From a checkpoint of a small transformer trained on Wikipedia: attention and MLP in parallel, 86M tokens.
Each number is 500 + 40 x the weight over its row's rms, rounded and kept within 0 to 999. Layers, rows and columns count from 0. Numbers have three digits each. The size before them is the row's rms in percent of the matrix's.

# layer 7 attention key, 32x96, rms 0.0856, rows 0-31, columns 0-95
115:471463441529493519495461475519438519487477439515479436419545449514475463438471463539548556574498560538463548575428545493481514422510533560508461505441512551461519506582586502532515516567504492506482479456483486459450520458488435514505447518479506502543473446463537511541440450540506523495
060:482445476536505478543503498538500474510528514545561479488466514571454466517451487473486469524444522560586473430507522453449544480580509560490427494481484545507518517515516550443473473544515502527521459493397547511459531486516529514395479586571476528525465613502517482557483479507491504472
084:488476491455474504473467461517480553441509400513501513484492479501539479506603559544472552495480495547481457539487510550488443475542440492573508537495534471424491504505506456544517603530497492522470484445540469527555495439474526470560519423477522535547536450433552504470510420468547474436
099:447493533480564491467493529477485496518547495504443566562553529489546559527492521500549482509509450488457524546551445584453431491498468447622495518523537471485521474462489509451565533503436486460518518542564450575525475514454457510536485419453491448537523437504509480540536460489458556514
078:477501460511446572446502472476472537509483469551487539446499546425552465543508488537531446475483495492494509475459557490494492497423537441340513506519466511484440536448490478530515513491578540483461454452436542466507507577489419482463532572482508456469476479515465524501463471504488472555
092:528515533528527478485534494517484475516530547442526472554442444572553591540495505461510432454517506491570458485551474413507500564580458494512443486502479536510573459477419536447486430474549393528518485526437533507507468547515527506442492489539449516497511541528525447485533543508518518507
091:480546482479508565504428494526519440522516523523495512543437498490534520532428540487540425504455433500510502527484523514599500555509470507540582613536479519521502492445448468466466505524508505510487446487550467468536440517490523513531499526481536485438546541555467509431419567524584455535
108:538503529431515508573529509507523531488451525466462488521429441469517558518553538468467490472497455487558578478486490491469540544529447469498462466596480439466536536469501514590521490510504566535463442418510478542581479553488546443500472500442493505425463492546467476432519500471473486562
098:489486554500455565499492536443504525525489451509466539608426532565510499492487464507502445480573497478493493418499449464466438490487486472538517581467488456474527438438507476509460557475456491485551462490494524427545486460532492517478529496543514521566486513517510448536510545442384426533
092:503537578483558495499423505536467496451407518551446449510538480504508495550442463489491532463507528437482513531555443497476424475537478439503497575499469555477539457422492574468466550508503487504500535477528488498521502448534549556449453533508547524506464530504571547455456519510540464404
098:460491485568466512462523472524473470470513507487526558509474419498581533468607473464513532481500565445523475432553508492502481593417445510403456410528499524503452456521491475446509491546514501435477495479399463504548490546518530535495504523532486504438531452529539468517522501497488479521
092:490497432454486591411507495520491456501491502452397517491510483438481531487463499554617502490473441486519525546522558505462544441475572508544560483484588533458537442467553489502526494475451517476446481496525457467481574500503458459529505498497527440509542509462484503474435557541467518493
103:533492503508463517527525545486395530563531517523471542513481551589536514461442524563532438551505540493478479417539543423510518532501450517506500505530394481526463453474434530485457508511542467503487470501409482518515468548561480519494471584487469465467498506551499436543469493448559484467
096:486474539498515517522498444486477524534489498553546428482571437569474465485581473495532508512458537547528513582425531507511456535428520475475426503467461516530503528543465484409462495527495445455521530566509512454520454532484448531526425552528477540486460442568510422490565533493466525485
105:552479453481531564579551560456511502526466484475516506430504607539464494520468480456566487497473575475455481522519480548470456505510467440483558501455526433478401505479491462492561544519451528546525463502454497536500509461520474551466517490509468540531470502404487467468550495506565527417
094:499508521485517499528515530503471512472469520459562467588516489452534530501523529505441442572475474499532474530508495524525595482536470516454467479444466557474450538471524448553510529482448440455566568519581476494436526516454519487500509440386487483507603561481493504445519516517443455490
108:497461526419485498444521540504569553505437467487494461463567499427459466494527421580514550499423486472465521560478550487445522448441443497577506551453539509479532508530594544575499525526456488481468558508512512502452482480509488497440540531543450566482474452454482522501503503493507489453
094:525538519536507502409559541498527511493437526485568461508477463516496533457492465491423540473500497491434556470488520546491520494506425544452559525582531517410500475543525460555488535479485508516527498530526505525410531483536447521526465459513474526465427472445533522390517583486449538513
095:546547510564549505515564466553528497535506479597498502467498549524524521505495601484541478513540453557434448448489448492550449460489420543407610389529496526503521542518453507519465550482561522488487487517503536528449531457461467519512480443493491493485513476505512490467516467471504524534
118:491438503429465462502482449527473522499449462565508489495498501513420471471548474461475527474467568543364534555470545473471480410567566530549457495443544506523534514515491491465495496516478512539505497424573472473482569504522476534450480472518565492490525517498515505443436423520480506544
113:516525549475501499543495506505552507504498446495460556486484456496511550470540568456485438477450476526497471475530500436471450531506427459446476522567502610535555459397426505444490554441506501485534559577487533499526500515462487491516493436556489444450547510572475499515493554467521546542
095:514488543467475493514487472506552482484510535390502551523558466470523556540476479500576491477507462436555498503459496459492460522489514499451546586540506464411442532513494526443468453477540537467570443486471505488456462503565474429547549455534563471410435548501501554528549487502469503501
114:472475517572569471419588477426447477491525580537513510489479523461509514548510457417480535476538501456482506456492510477551499567509438499498407491514487567536504483437446522480447439475475536445504469471552514466476438569543462491488551517480476461479501536515469437455548526511469509557
108:500494452569480506451471497528479537435512402447442456450468468531475531458452457469444554524476539519534429578477533487471481454537471544480477533492549530541514498520497524533460509573506500519539574452476554492437521445439482503580491477498462455582500484416504499517486506521548533561
104:465503517511430514532575529465494512517472468481529524510516452531496490422449487531530579484445418537481549491478543536513492430484483521520456517559533574379488500543488474486501495464474533505514515573498515513544449377446501526520508539489504561448473459463476532447501479543585519485
096:443528518505437498554467586533504491534492536532531414391489408489506486449504529516531487466512502523450551518528512438527487500505545494505484519544519538485485541579479573519529483550487527560573531447549505473477504463540424476497490493497610477491548542510545545461538544507490444541
106:575535508516498605472467469506540524499513391458529424549586518455456494519529562392552491498441521531571487559527528508519563453484517527528511513481424507480477468458528571543511524471486560547502494507475466512447512516530447519486479462514564539515494568513497485516491523486457460496
106:501535472480476480517514541510498569502506534493456528552484517573490423495479462475474487443563511511508483478556538490492534531546524490515602460607446475487497476532470556454412485494527457485552542478539420563415515508486508562517483476512488538477520510429482552459559508430466561462
101:481512468477508495574551465537537504517457483435493497428516466483477514462492512448537548522522504519539522541530491464456526538525433544510555550462489522415489502541577434535454533548531511493495501431456417411498518497487501440508566472518498545470493552471512480464434556538381508537
101:451547512488444532481586457527489463474445537426500459496472546523565483539524434547557436452497477514553440521544485448510464470525553544475497520539488444480536418494442489469452510491527508546519481513436469520539447450441586537464474443506510484495508545532487453485582546505486544545
105:508495488558544472529492470503464466506449498499530491479447454536516419512552474532412534539528473526529472559477534448485481488512401491525474505453559505437543473536570526545539478449447440554500485460491426505490448469536529475499417426441459498473588501460527483519477526479517582525
111:478515515514539583515487559539496510444479489496567500473527446413577378479495491532529534510510579503480533502489505526468531476524552522455485525489478593502466543461505484472569551475551509519538505538472548517457530532489461539504458466506549484524483461503473560458422507491463533381